Weights of a small transformer language model.
Size: width 128, 4 heads of 32, vocabulary 8192, 3.69M parameters.
Each number is 200 + 30 x the weight over its row's rms, rounded and kept within 0 to 999. Layers, rows and columns count from 0. The size before them is the row's rms in percent of the matrix's.

# layer 9 MLP down (transposed), 512x128, rms 0.139, rows 129-235, columns 32-63
106,222,252,214,246,131,188,192,163,188,202,170,211,181,207,197,164,193,213,231,181,176,214,211,209,225,190,216,205,217,156,200,165
107,229,249,172,228,180,207,198,231,261,216,184,186,201,174,263,146,187,215,221,233,208,231,185,219,218,205,173,215,136,183,197,212
085,160,228,209,216,169,234,187,202,193,258,199,190,213,205,180,217,190,156,195,219,210,171,233,208,188,196,153,222,175,219,174,231
084,227,259,164,176,178,237,195,211,211,242,191,210,200,250,178,236,197,202,169,185,197,203,214,215,203,124,183,154,213,233,223,164
094,202,187,215,222,168,245,169,193,238,249,188,192,236,207,206,173,226,230,185,201,191,195,178,212,161,177,219,185,146,214,226,158
091,188,198,210,208,189,219,190,180,180,225,172,165,203,268,163,232,166,191,216,238,187,176,188,223,190,181,228,224,176,222,176,177
088,173,191,153,199,183,160,215,174,212,184,153,165,253,175,241,172,145,204,170,206,156,223,202,211,140,205,205,225,192,158,220,187
113,229,206,165,185,203,217,197,265,201,142,207,237,143,217,195,200,191,173,175,231,216,154,230,213,230,164,188,196,192,201,184,211
076,166,193,271,156,172,229,219,138,208,230,234,221,174,205,239,174,206,235,210,246,248,203,242,236,224,176,193,249,191,142,167,212
076,194,251,176,134,244,217,192,189,189,230,185,224,199,200,188,226,213,167,153,239,161,180,178,248,247,219,234,169,217,238,193,185
099,192,256,191,216,187,198,174,134,181,189,224,217,229,183,211,201,196,259,164,243,191,215,212,232,212,184,185,205,215,202,205,100
092,171,189,179,185,225,199,171,171,219,185,210,242,191,214,188,236,163,180,182,206,195,211,226,186,183,243,190,215,132,232,228,166
103,139,210,169,198,162,203,215,182,223,207,180,171,261,219,242,188,214,178,229,188,215,198,224,220,206,130,141,201,174,198,231,236
097,136,181,192,179,255,241,236,193,199,164,222,191,169,185,209,220,225,209,240,217,193,185,156,224,159,199,207,268,162,227,201,166
112,195,232,202,191,189,228,214,188,224,199,242,246,134,180,202,218,237,226,210,212,195,170,211,181,197,164,216,246,215,204,168,171
116,186,187,239,222,182,225,189,198,200,220,268,210,203,192,188,198,193,177,185,227,177,174,169,182,209,158,244,208,177,190,195,195
099,189,224,241,188,244,218,204,233,231,178,211,218,193,188,134,206,164,164,165,111,135,214,188,244,188,161,230,181,228,153,213,209
109,189,186,176,176,232,191,207,214,189,122,176,229,258,166,174,218,204,185,234,206,196,154,158,208,186,211,182,238,178,277,179,218
104,225,214,194,230,184,168,267,197,270,237,235,232,214,206,145,249,182,165,147,193,138,211,171,201,227,175,173,207,208,217,221,194
094,215,265,184,221,178,173,211,210,267,186,215,227,252,181,258,243,192,161,199,220,191,179,221,187,213,199,197,145,206,208,158,150
087,215,195,195,140,138,183,258,192,187,205,154,186,149,245,218,272,204,181,206,259,235,205,171,234,165,154,219,206,215,166,218,156
079,152,209,244,198,197,208,169,156,191,274,168,244,208,157,250,182,220,207,206,223,194,218,243,240,199,171,208,199,189,161,144,197
099,211,249,213,242,224,261,230,241,195,215,243,200,147,168,167,175,292,229,202,190,167,199,259,225,229,213,186,181,239,173,220,180
088,259,240,186,153,235,171,165,185,201,150,217,224,245,238,206,163,172,168,196,197,196,195,247,211,148,169,195,217,228,213,139,186
103,166,257,231,171,225,169,173,220,176,180,137,232,248,252,158,214,246,216,250,192,212,240,194,213,216,216,231,161,205,237,198,142
089,184,221,193,188,222,227,201,226,213,216,230,249,252,183,207,205,230,164,165,179,229,229,213,218,193,138,227,230,153,175,231,167
104,223,255,214,183,216,236,254,231,216,165,245,164,192,202,202,223,198,185,168,224,234,168,177,226,211,203,187,208,190,167,180,239
083,268,215,249,203,179,168,185,223,202,212,262,188,198,182,202,153,176,179,159,201,212,211,188,201,232,157,215,184,169,209,215,210
117,190,174,211,210,188,192,189,201,213,172,217,219,232,200,242,183,207,254,210,211,214,232,182,240,181,256,178,182,218,200,203,184
106,170,204,197,136,205,192,157,251,212,190,210,222,213,186,265,223,198,191,218,239,172,177,218,173,208,148,202,195,192,206,175,228
078,186,231,258,210,254,137,201,175,200,169,216,207,200,211,246,194,222,188,173,164,162,214,238,206,240,233,166,207,171,195,188,184
102,228,186,216,216,233,200,238,226,171,225,224,158,201,213,200,216,225,197,195,210,148,178,235,248,185,198,171,202,241,241,178,174
112,217,199,162,210,211,187,185,177,199,164,228,185,196,252,270,173,237,219,237,212,159,234,213,205,191,222,216,227,196,169,213,180
108,165,206,248,170,215,196,219,202,270,214,210,194,209,193,197,194,175,213,252,218,207,169,211,200,186,175,156,265,204,137,168,167
113,264,240,213,208,204,166,167,194,210,198,178,209,193,184,193,247,248,175,223,213,199,199,216,247,211,186,186,217,134,218,204,131
111,220,250,192,206,238,137,166,190,167,177,157,202,187,264,214,189,221,231,206,239,154,237,217,202,206,212,262,178,273,201,234,170
083,217,248,262,197,197,156,228,204,176,225,238,206,132,214,192,234,225,186,240,199,242,159,151,204,224,204,188,182,217,137,174,179
100,136,246,205,168,191,203,218,215,221,216,217,193,249,242,181,213,138,138,167,250,223,229,191,197,233,193,174,200,269,206,228,208
113,205,173,198,205,215,223,204,142,225,216,213,189,198,185,209,205,208,195,264,197,200,193,226,178,191,284,213,159,216,230,223,123
098,190,223,199,144,152,221,182,219,223,197,207,236,233,153,182,237,212,163,171,210,240,175,195,215,181,198,233,141,185,194,164,163
130,191,230,271,183,168,218,171,237,201,164,255,192,192,251,191,205,207,234,227,223,217,147,184,201,214,164,202,119,181,235,202,188
102,206,209,204,229,244,154,164,145,248,210,200,185,152,206,195,135,273,203,159,186,229,145,173,218,184,257,215,153,164,291,216,225
097,186,185,239,190,236,197,189,236,180,179,217,182,201,232,195,193,204,193,216,215,223,207,150,178,174,225,195,238,204,152,230,216
095,154,165,151,195,174,209,180,219,174,242,158,254,221,130,210,222,126,202,191,184,183,247,188,194,180,158,222,181,192,186,125,201
096,208,274,216,174,220,219,226,195,211,195,175,237,192,173,253,196,188,162,208,186,178,162,217,220,202,220,191,251,225,186,157,219
102,230,197,208,254,198,190,210,221,258,183,192,198,173,168,218,154,225,249,203,184,221,230,160,184,255,189,173,176,178,230,187,225
107,207,187,205,132,191,199,238,220,153,219,204,220,170,219,177,247,184,218,180,214,184,179,202,162,230,162,206,172,163,156,184,223
103,206,223,144,142,204,202,227,212,195,163,248,203,208,178,159,189,226,157,188,189,184,201,226,182,236,225,217,164,200,245,208,193
094,181,260,203,219,184,198,211,185,166,212,224,226,151,186,121,232,266,166,198,201,155,199,183,234,220,149,185,217,214,190,186,199
107,190,231,228,144,194,147,238,231,201,224,161,184,164,200,173,229,164,234,187,214,194,184,200,194,204,261,214,226,230,161,173,196
103,166,200,224,191,173,198,206,161,184,206,183,219,159,190,161,176,160,266,201,158,189,191,142,191,223,220,242,169,202,162,170,269
103,237,232,212,194,231,205,168,161,192,230,231,267,205,195,156,167,215,192,198,258,225,179,205,204,191,198,224,162,200,186,200,182
105,227,220,196,192,200,196,207,163,131,178,186,194,203,164,189,146,154,263,205,194,217,140,218,216,168,201,205,215,198,168,222,188
125,180,209,230,224,216,177,171,148,170,167,241,197,191,238,151,233,187,153,157,238,205,234,225,149,164,169,211,218,262,192,211,277
096,132,196,188,243,195,188,205,200,188,183,235,173,180,194,176,167,253,223,133,166,210,181,261,231,203,205,167,222,156,225,184,206
106,188,180,161,221,186,187,198,195,147,202,181,185,197,197,164,243,180,200,183,161,171,217,225,217,234,206,119,185,204,275,184,172
102,212,233,181,179,265,184,170,251,155,220,211,219,215,205,219,215,166,189,246,214,241,169,199,206,212,215,141,203,190,220,220,148
094,139,269,156,175,207,183,181,178,177,169,166,196,161,216,174,221,192,196,169,137,222,163,215,166,186,240,161,224,207,185,206,205
105,209,159,204,203,207,204,241,211,202,239,252,231,224,217,186,237,229,197,215,218,223,154,173,159,231,219,164,226,163,181,220,227
106,216,202,233,172,234,161,179,194,179,214,235,211,228,227,187,199,206,223,185,231,213,133,179,180,247,173,206,162,232,263,213,186
119,174,157,200,163,196,182,206,208,207,195,198,148,237,184,221,261,167,195,231,242,239,163,219,236,184,244,194,152,182,169,180,193
096,226,184,229,205,212,147,144,171,223,158,174,203,175,184,229,227,162,221,188,223,197,181,185,255,201,237,181,182,157,201,201,198
100,210,232,207,196,179,154,173,192,197,237,164,204,254,153,163,214,190,153,181,180,177,177,234,204,206,239,176,184,247,208,217,198
103,191,190,232,128,203,180,225,248,219,257,184,220,197,187,206,176,183,218,190,242,189,187,139,153,194,240,196,219,165,165,214,192
077,194,219,255,164,165,230,190,160,210,219,171,212,183,220,183,168,234,182,156,188,239,223,136,158,226,179,195,209,192,169,180,259
096,276,207,204,224,239,156,133,200,184,245,267,252,226,214,188,214,166,175,200,204,210,189,245,204,208,233,178,217,245,165,193,209
117,183,202,179,177,202,261,203,253,209,223,161,164,199,194,203,193,177,166,210,249,240,158,226,217,144,181,190,192,219,200,241,212
095,229,207,198,190,218,192,215,187,223,216,200,214,272,217,157,188,191,211,168,236,248,187,311,206,211,173,189,215,146,158,166,143
101,218,135,185,156,244,163,193,214,148,201,185,203,226,244,209,165,207,247,155,147,226,215,175,172,250,228,212,223,188,169,198,115
106,171,178,232,221,163,144,239,177,182,200,236,209,222,212,173,159,194,211,251,198,209,166,184,199,198,190,151,248,171,236,244,222
107,155,170,223,133,215,199,163,165,227,183,179,200,192,217,189,187,195,217,183,173,235,229,226,201,221,178,183,168,225,209,121,205
096,229,192,163,213,224,185,222,169,222,221,184,139,255,230,195,198,239,258,222,211,195,169,240,205,204,218,163,252,186,207,168,94
110,208,219,173,258,187,193,193,169,210,199,227,206,239,256,240,227,158,218,227,255,148,190,212,257,222,191,236,196,189,227,185,159
111,204,206,198,247,195,176,192,187,211,230,171,212,228,219,148,137,188,240,245,214,160,226,163,226,158,157,229,202,191,192,157,197
114,153,223,155,166,251,196,163,201,206,243,191,227,258,203,169,277,174,206,226,205,133,177,168,217,177,227,231,178,213,168,211,234
078,171,189,201,211,249,201,215,188,223,189,142,231,192,182,185,213,227,183,177,149,249,226,208,233,240,156,203,209,199,198,217,229
095,208,227,232,153,181,257,172,195,232,253,173,217,198,226,176,206,241,180,151,205,226,178,175,217,204,197,129,214,216,197,212,216
097,148,151,194,183,152,162,230,231,172,163,206,210,226,179,182,176,202,200,216,245,166,204,182,160,254,180,210,203,222,258,183,177
086,203,192,245,179,195,182,214,168,139,217,210,189,236,203,184,197,188,194,172,207,194,200,231,223,219,238,199,229,207,236,212,182
110,253,185,193,253,226,227,147,241,202,219,208,195,94,222,192,201,209,187,230,175,180,225,222,115,204,218,235,156,190,268,227,224
101,187,195,183,224,263,240,200,210,223,168,196,210,233,245,216,264,191,179,210,203,204,178,210,224,181,210,207,208,193,150,197,129
111,167,249,215,165,199,177,151,165,223,231,204,212,201,215,199,224,176,221,172,181,249,221,190,274,265,223,246,224,249,175,177,223
103,196,195,191,157,239,130,168,279,180,224,222,206,226,248,140,213,215,219,217,185,164,165,224,197,248,192,221,232,187,184,139,192
113,176,207,164,226,173,181,141,231,207,229,225,214,183,175,217,243,235,242,195,230,222,184,218,150,225,193,224,242,148,262,149,180
108,228,220,184,177,197,181,225,162,194,172,242,263,217,235,285,213,161,225,201,258,138,196,187,150,230,163,244,217,224,179,229,142
110,196,223,205,150,197,180,204,244,127,174,206,205,198,274,162,220,189,202,179,202,185,174,197,153,218,181,243,178,174,219,207,236
095,259,205,227,150,218,180,172,232,176,177,167,212,215,233,165,188,213,125,218,215,259,185,202,195,249,215,210,194,202,202,194,142
109,195,189,122,166,183,169,173,206,214,221,206,233,234,181,153,241,187,176,204,209,205,187,128,247,184,206,204,147,220,218,211,156
090,174,169,213,215,166,213,203,162,205,229,201,186,256,178,205,194,138,246,235,170,263,231,205,186,207,205,180,186,181,200,183,175
097,202,241,166,175,229,225,195,174,207,177,194,178,215,214,161,244,211,197,191,228,241,132,213,214,230,193,267,190,226,232,190,190
107,185,213,219,197,216,233,218,166,156,186,221,187,209,263,221,117,227,179,217,226,169,195,202,145,189,177,220,192,215,222,170,244
116,121,156,233,218,172,198,198,167,171,231,188,198,159,191,180,180,217,194,244,211,215,178,220,230,175,187,170,202,179,204,199,139
096,224,161,189,191,230,164,197,189,198,187,192,229,243,128,178,206,199,215,193,219,155,218,222,192,180,141,173,162,235,243,199,189
096,300,201,183,165,252,209,177,134,243,230,165,209,249,225,186,182,194,219,198,196,180,213,253,227,136,189,183,208,199,178,145,198
093,186,152,204,197,143,181,276,171,243,206,191,213,193,153,180,223,219,232,122,149,218,190,192,162,157,200,172,215,195,167,217,216
101,170,160,213,169,188,158,196,263,221,200,182,212,194,216,170,138,167,185,210,189,270,184,161,177,205,206,271,152,185,240,217,242
104,238,233,168,211,229,204,185,205,202,192,205,155,204,192,175,202,219,133,191,250,238,233,176,166,194,182,224,155,236,197,290,205
097,259,193,237,220,200,197,228,182,242,207,201,180,147,221,251,170,209,177,193,211,181,177,190,162,196,295,188,166,243,179,208,183
100,163,203,215,219,220,200,199,233,176,187,182,173,199,223,199,197,186,176,219,233,183,210,157,161,199,233,156,179,212,133,183,164
099,202,187,158,190,141,192,250,169,199,192,196,219,214,189,224,222,181,191,185,222,204,148,188,191,202,193,172,165,208,202,215,194
110,185,199,212,229,191,224,151,183,250,182,137,233,197,182,181,226,169,248,165,226,168,222,166,216,175,166,191,220,242,188,163,246
107,163,216,142,221,205,191,168,225,235,198,131,242,243,197,201,219,184,242,222,202,192,168,214,179,241,277,228,238,209,192,150,224
092,196,204,153,235,224,149,167,156,205,236,190,180,179,203,192,225,187,295,183,222,174,132,209,269,223,195,206,261,193,201,251,165
110,196,200,172,179,136,248,198,240,196,262,181,214,206,174,159,211,225,201,186,233,153,206,155,224,178,188,199,158,229,194,219,181
079,177,212,158,214,174,227,180,155,228,189,250,198,180,235,223,199,206,216,207,211,285,217,199,179,251,174,239,200,215,161,188,264
087,171,262,123,227,202,204,233,144,196,209,205,229,183,169,228,215,214,195,188,194,180,176,247,151,244,204,190,218,181,205,195,263
098,209,214,190,166,170,195,233,234,239,194,222,201,193,187,194,199,221,195,201,194,280,184,166,145,194,218,199,222,160,184,229,208
# layer 9 MLP up, 512x128, rms 0.145, rows 130-236, columns 32-63
104,179,226,243,204,199,201,167,181,137,184,186,221,240,198,163,161,218,210,202,218,232,158,181,168,213,239,234,186,191,221,182,179
094,200,153,143,188,174,168,170,202,215,173,223,245,195,193,114,186,206,264,196,224,238,179,179,213,213,173,124,249,153,180,188,218
095,213,169,226,215,203,223,174,253,161,150,223,125,210,252,180,191,181,281,226,198,180,200,194,218,229,204,184,230,209,207,226,155
110,236,220,137,215,176,205,222,193,170,236,199,181,157,205,202,173,223,166,168,205,255,197,225,200,210,252,222,191,227,210,179,185
089,183,234,156,199,207,204,148,192,209,204,201,212,168,222,196,203,240,191,177,152,177,229,247,232,216,222,172,184,282,184,210,140
089,173,206,200,227,177,148,243,220,223,229,282,171,181,162,210,207,204,199,240,188,173,173,219,205,247,213,147,227,225,182,227,233
103,170,183,220,232,205,237,198,178,195,247,182,216,209,227,200,238,206,191,182,188,245,214,154,155,215,210,179,169,195,209,175,211
090,212,206,111,210,164,182,208,182,221,149,234,198,138,220,193,203,195,184,205,213,173,185,198,191,244,214,180,152,212,217,218,223
085,175,186,226,197,169,225,186,176,192,179,150,198,217,262,236,241,165,191,171,202,224,197,148,204,186,210,207,206,257,136,148,217
096,202,228,159,224,162,213,206,253,210,222,233,134,174,178,197,135,256,229,159,233,216,247,185,250,199,181,208,228,200,196,162,197
107,174,181,210,211,167,223,235,209,194,179,238,212,217,215,202,196,199,207,230,185,196,188,162,241,210,190,187,166,217,184,176,233
090,173,272,215,177,188,198,180,179,205,190,195,174,230,241,247,169,176,137,219,161,183,178,154,189,216,144,133,194,183,187,191,241
097,169,210,196,212,224,254,219,170,206,199,224,227,229,210,229,261,200,192,209,204,204,144,134,168,190,221,168,217,260,180,205,174
105,249,224,194,242,215,169,205,205,219,162,136,185,218,216,212,223,231,163,166,198,211,214,229,149,218,244,179,165,197,181,205,183
115,213,215,208,180,236,195,127,191,239,185,175,205,227,168,222,164,208,227,148,215,228,173,255,234,173,214,180,182,181,263,164,204
104,191,213,164,240,203,186,246,243,188,207,225,176,198,203,178,210,234,179,174,215,247,200,206,188,157,205,181,196,209,190,178,213
104,202,191,252,226,196,222,181,257,190,145,195,202,224,160,134,229,245,184,231,188,239,220,190,238,206,240,198,234,188,245,223,181
104,199,188,164,185,193,209,218,209,215,172,211,185,166,204,178,203,181,200,197,197,280,178,242,228,230,199,206,187,199,200,164,170
096,210,157,197,207,225,221,240,221,149,183,188,181,180,182,196,170,208,180,193,199,215,191,196,165,181,264,218,237,185,210,185,151
097,177,199,175,209,184,238,177,253,167,219,195,199,190,185,197,202,207,161,203,160,203,231,248,204,217,180,214,245,208,283,211,245
092,218,249,237,170,252,223,206,242,159,265,188,166,203,184,246,196,181,196,208,147,193,247,227,205,219,228,166,199,214,197,177,166
090,237,234,228,204,179,218,223,193,214,184,212,239,170,208,165,182,229,186,197,198,210,217,208,202,129,221,193,158,222,276,213,227
094,210,196,175,172,151,156,203,181,212,180,200,144,196,145,197,218,195,246,183,171,171,245,244,227,214,235,211,230,235,151,176,202
097,183,205,261,146,156,214,220,176,158,211,209,203,205,176,203,232,251,165,199,202,208,206,262,187,202,210,150,166,204,211,247,187
092,200,197,145,210,131,152,219,182,221,230,242,163,194,191,224,172,244,191,208,195,182,243,132,225,196,227,214,160,220,220,151,220
102,139,207,150,223,160,190,177,180,240,222,211,180,173,198,216,133,235,192,225,226,204,190,222,229,195,257,248,213,198,226,178,218
102,175,214,187,234,157,218,180,194,205,217,205,209,230,254,181,240,193,221,192,121,213,166,178,190,195,161,174,207,225,221,205,186
093,254,201,212,198,213,197,196,209,216,205,158,219,196,188,227,177,163,197,191,264,224,162,196,200,183,146,199,164,120,203,226,213
097,203,156,171,187,207,163,154,190,239,224,196,205,219,218,272,180,233,220,193,164,208,255,147,279,273,240,225,210,172,193,161,202
085,188,241,171,228,230,233,219,179,198,191,197,197,183,165,201,219,229,196,205,215,247,204,176,268,200,209,203,188,205,235,152,189
094,209,231,201,254,221,218,180,250,226,194,230,259,209,153,228,246,153,225,215,168,153,147,193,201,229,195,167,246,199,160,185,170
103,207,180,220,240,197,211,177,179,193,174,138,149,178,234,231,174,175,159,155,191,235,236,220,248,193,193,169,225,206,181,151,222
101,209,188,140,249,189,221,163,228,204,217,238,243,125,198,183,236,231,198,180,199,203,160,195,291,155,192,202,182,217,182,193,204
092,198,190,156,237,178,213,215,192,224,185,219,162,220,240,196,238,216,204,221,179,205,248,219,258,179,194,194,232,187,248,213,225
104,230,173,204,195,195,197,166,231,161,225,179,247,219,163,175,192,148,180,154,182,179,216,233,198,222,203,144,167,196,157,146,188
090,184,216,245,209,209,173,206,216,234,184,184,180,185,247,202,216,162,202,223,214,206,202,185,169,231,200,197,185,250,238,192,187
095,205,187,177,220,230,167,130,171,207,218,184,182,156,197,225,243,229,160,176,254,207,258,197,214,185,199,234,166,180,163,196,206
111,182,237,197,255,208,228,223,190,216,222,258,175,236,215,276,198,189,173,217,164,185,208,260,207,150,208,167,232,196,185,233,195
101,169,210,201,195,181,176,195,215,214,218,207,172,169,248,207,165,146,158,213,134,240,221,194,194,177,231,197,190,157,228,223,157
115,207,172,206,197,202,143,212,232,172,170,195,245,201,248,164,160,199,197,220,169,223,208,225,226,202,195,212,192,186,211,196,188
101,172,193,242,245,172,192,176,220,160,252,246,198,191,227,234,194,219,173,180,174,219,206,211,200,275,179,196,200,239,203,187,160
090,190,210,190,176,209,156,214,192,174,192,151,221,208,159,203,186,185,188,234,198,211,201,171,219,247,236,196,185,178,224,206,210
092,206,214,192,227,180,177,179,246,171,238,262,229,216,200,210,245,185,163,165,134,177,225,227,214,247,206,185,155,191,168,195,153
110,278,169,224,206,223,224,242,194,158,159,169,207,256,216,204,218,208,186,166,177,196,227,199,231,196,254,204,182,189,197,187,182
102,178,176,165,196,153,220,152,193,148,202,169,166,155,212,226,177,234,195,189,230,177,170,186,259,210,205,188,191,201,171,181,189
099,229,182,170,192,201,167,195,224,223,157,215,200,197,159,200,216,227,192,160,133,116,233,171,196,169,202,218,245,205,194,162,163
111,217,171,138,285,235,179,198,232,165,201,224,216,213,216,212,181,168,152,178,204,169,199,183,211,162,215,213,212,165,252,189,178
093,205,196,242,202,250,180,171,157,213,219,157,213,176,186,207,171,225,205,154,184,173,175,169,205,206,199,183,228,189,174,185,207
094,229,206,228,214,193,196,176,227,231,220,201,247,222,216,197,194,196,229,198,144,182,182,181,192,217,172,234,193,200,225,190,222
089,250,194,212,179,200,224,142,191,242,166,149,219,205,221,172,166,182,190,198,210,170,190,227,231,172,187,186,202,180,227,132,208
095,222,198,221,189,236,238,208,168,203,171,151,202,215,261,188,241,177,193,208,184,180,166,175,179,198,229,188,257,262,184,219,165
106,266,167,222,223,202,173,202,207,196,231,218,170,207,238,202,200,197,256,220,196,189,166,224,254,188,247,246,181,269,211,227,187
118,172,244,263,220,236,190,132,185,258,159,177,269,203,216,194,128,179,197,221,154,182,211,191,214,157,219,246,226,212,228,167,222
096,206,185,226,198,175,217,193,149,196,235,159,234,225,193,175,222,239,202,248,240,246,180,214,224,203,241,182,156,167,166,235,182
103,202,229,267,155,208,179,221,176,209,235,216,192,202,137,221,222,199,219,151,128,220,169,191,198,170,198,187,141,222,189,183,154
096,203,198,188,175,141,227,160,169,183,234,195,219,201,161,249,200,256,206,205,215,226,212,202,223,194,246,226,194,191,160,245,199
101,176,197,213,212,206,145,196,248,211,208,185,164,199,231,167,177,269,178,212,125,134,196,246,215,238,241,205,232,180,167,173,217
097,187,236,195,241,168,186,184,193,232,157,162,206,194,241,194,225,198,243,167,215,187,219,142,188,200,233,248,210,213,190,211,186
113,285,276,151,209,170,183,182,190,214,175,194,155,185,192,216,182,146,162,199,152,177,257,165,211,207,187,217,203,207,205,221,138
113,236,210,221,276,207,185,190,241,181,168,177,178,222,184,180,270,189,212,176,167,206,176,198,222,218,188,164,183,127,217,180,215
099,241,253,189,244,150,230,222,211,190,276,218,270,209,227,179,197,182,176,195,189,168,199,221,169,228,197,203,214,251,159,210,204
099,206,148,185,192,202,226,246,154,189,217,190,216,226,216,224,181,186,217,217,226,181,231,193,216,171,209,216,192,191,193,128,201
098,247,186,192,242,208,232,234,176,185,138,213,189,245,217,171,246,175,164,198,184,167,218,228,239,196,173,192,152,208,212,186,224
111,147,187,177,217,180,144,231,178,203,182,218,214,195,255,287,225,204,253,200,203,257,217,197,222,184,191,177,179,210,189,205,200
093,191,207,211,218,227,189,178,240,213,148,188,169,214,219,171,157,222,208,109,231,162,196,219,206,157,208,226,178,258,207,196,173
113,172,209,143,201,232,184,194,181,224,193,194,211,221,225,195,199,217,165,194,223,194,266,234,180,181,167,236,192,205,200,194,229
106,229,217,238,216,175,197,220,205,243,213,209,240,160,173,207,241,169,200,149,194,116,215,200,219,221,219,255,207,169,165,219,230
105,247,233,204,196,251,173,214,188,242,221,218,191,187,181,128,261,268,166,192,212,205,150,224,212,240,227,252,183,209,250,181,225
109,199,199,231,213,130,239,217,220,212,270,190,196,199,189,226,234,237,146,176,221,158,174,183,174,201,186,180,224,270,239,158,141
098,190,236,198,261,175,206,169,186,253,192,179,188,199,223,208,197,191,197,182,120,199,172,184,227,188,154,147,244,246,225,145,230
105,220,165,218,210,174,214,200,228,202,209,250,188,231,226,163,197,204,182,154,201,200,191,215,189,146,227,168,161,248,257,247,128
101,192,174,218,227,213,122,150,204,206,164,210,185,178,200,166,207,177,223,179,208,241,163,249,198,230,227,225,190,221,210,199,189
106,193,198,211,195,195,173,152,188,246,221,208,137,132,168,197,246,212,186,188,164,193,226,229,228,211,164,221,165,212,204,159,178
108,231,251,159,286,217,149,219,179,188,183,234,250,179,164,188,243,243,182,110,145,180,169,240,185,202,199,154,230,213,205,146,160
097,267,177,200,213,166,156,191,209,219,201,225,166,222,182,198,200,226,195,215,185,203,194,198,171,180,183,182,181,213,205,199,174
093,167,156,201,202,134,191,170,227,201,198,179,187,192,159,197,193,183,178,207,236,212,215,189,196,195,211,188,239,182,231,187,172
098,156,183,181,203,230,172,249,216,206,188,222,148,210,196,231,252,171,128,202,220,154,176,200,230,182,209,206,202,220,245,184,141
099,235,230,224,269,219,206,156,241,165,222,286,213,191,193,209,133,217,195,210,197,177,186,171,166,196,220,187,220,205,138,201,232
121,217,191,251,178,182,147,262,199,195,224,226,185,197,193,183,192,204,200,262,194,181,215,190,227,216,275,183,177,259,200,182,163
106,226,173,238,220,187,231,192,209,212,243,182,221,181,257,221,211,196,212,224,160,182,222,209,212,191,182,166,237,201,213,166,237
103,159,220,144,186,182,222,263,280,203,135,170,236,222,189,165,201,226,132,194,176,181,237,232,193,151,226,218,199,197,172,183,230
099,205,206,172,236,183,188,180,166,202,169,219,205,240,147,228,216,240,215,175,205,226,224,230,217,211,189,194,180,238,185,207,245
113,181,192,202,206,183,188,232,189,219,213,146,163,166,158,172,238,222,232,173,208,222,194,180,178,180,229,204,205,231,224,141,229
098,204,205,204,204,189,200,244,189,182,210,168,201,164,234,200,179,233,172,142,238,141,198,225,229,164,233,246,175,198,230,277,216
108,192,183,207,183,251,256,176,227,243,198,248,203,204,155,179,161,195,194,174,187,178,206,203,180,189,236,217,181,195,275,224,151
094,199,187,227,228,202,201,216,182,208,152,183,237,156,222,258,231,177,167,214,200,206,191,209,224,172,190,203,254,264,210,174,179
111,181,233,181,222,163,174,227,185,267,225,161,218,210,178,192,258,233,179,212,221,220,195,176,184,234,188,190,187,226,261,176,190
096,211,164,200,231,229,256,186,227,118,196,201,216,211,215,190,189,267,195,178,229,228,183,252,221,200,195,205,218,215,195,243,223
092,217,131,202,202,172,205,197,274,181,170,178,214,226,192,226,194,208,242,264,153,179,192,227,162,198,203,170,205,267,157,197,180
101,225,196,150,231,247,230,210,187,201,199,186,233,244,175,227,247,261,146,203,228,223,275,190,173,252,262,176,213,190,198,197,212
118,193,213,231,151,234,170,229,196,219,168,252,179,185,214,245,196,188,171,174,248,233,175,219,171,139,274,184,177,198,196,191,241
096,127,161,143,215,220,183,221,190,195,142,260,188,199,160,231,157,215,205,184,221,180,128,158,235,191,227,229,238,231,226,196,210
102,196,189,215,251,153,204,166,201,164,188,195,211,191,241,225,180,206,121,212,200,233,142,174,162,235,209,196,247,198,178,207,178
091,234,233,194,244,149,218,183,195,218,221,260,190,183,195,202,189,195,185,172,226,187,201,223,252,176,157,155,184,207,244,215,175
094,215,220,204,197,230,217,197,229,219,233,171,174,255,207,185,176,181,235,216,199,222,199,175,212,232,183,183,215,259,185,197,212
092,153,167,244,153,137,194,198,259,220,197,225,183,189,181,189,164,203,205,162,187,159,216,148,187,177,199,224,180,158,178,195,233
097,219,201,176,187,145,182,221,219,204,204,196,193,231,213,174,206,175,257,199,229,241,214,130,213,221,202,190,206,168,200,234,209
102,213,213,187,220,228,202,201,249,189,196,216,240,242,206,175,220,207,201,194,203,189,194,223,206,258,193,198,238,171,219,213,192
098,240,190,197,216,158,268,213,206,160,263,229,217,180,164,198,172,218,200,172,191,183,220,203,197,225,217,198,230,251,233,212,222
101,216,196,163,221,264,239,248,257,168,215,214,216,207,206,135,194,211,159,248,130,206,221,214,206,196,224,204,177,187,187,183,242
118,131,201,164,207,212,195,244,226,197,178,181,109,210,245,198,186,195,182,213,234,223,244,271,189,191,242,274,197,236,193,185,155
093,212,223,252,221,221,202,211,253,206,188,221,262,231,158,207,181,213,216,256,207,190,206,230,151,174,245,153,198,185,222,195,200
101,230,176,215,203,198,154,209,198,197,217,195,172,190,189,168,223,177,141,279,123,174,218,180,242,207,231,164,198,206,152,197,183
101,196,215,196,211,193,159,166,196,185,210,231,151,164,203,212,194,164,248,213,196,210,197,168,212,210,216,181,200,222,268,137,179
085,210,197,212,154,225,203,202,140,230,196,204,159,192,159,137,227,220,221,241,153,197,197,223,263,217,174,183,179,207,202,185,162
099,193,210,179,256,167,147,183,182,191,160,194,180,204,250,178,245,166,201,218,178,217,174,209,202,239,163,150,137,219,183,187,199
108,248,181,227,180,200,215,233,197,178,209,197,171,181,140,169,165,191,126,124,222,224,184,289,175,198,167,219,226,260,211,209,213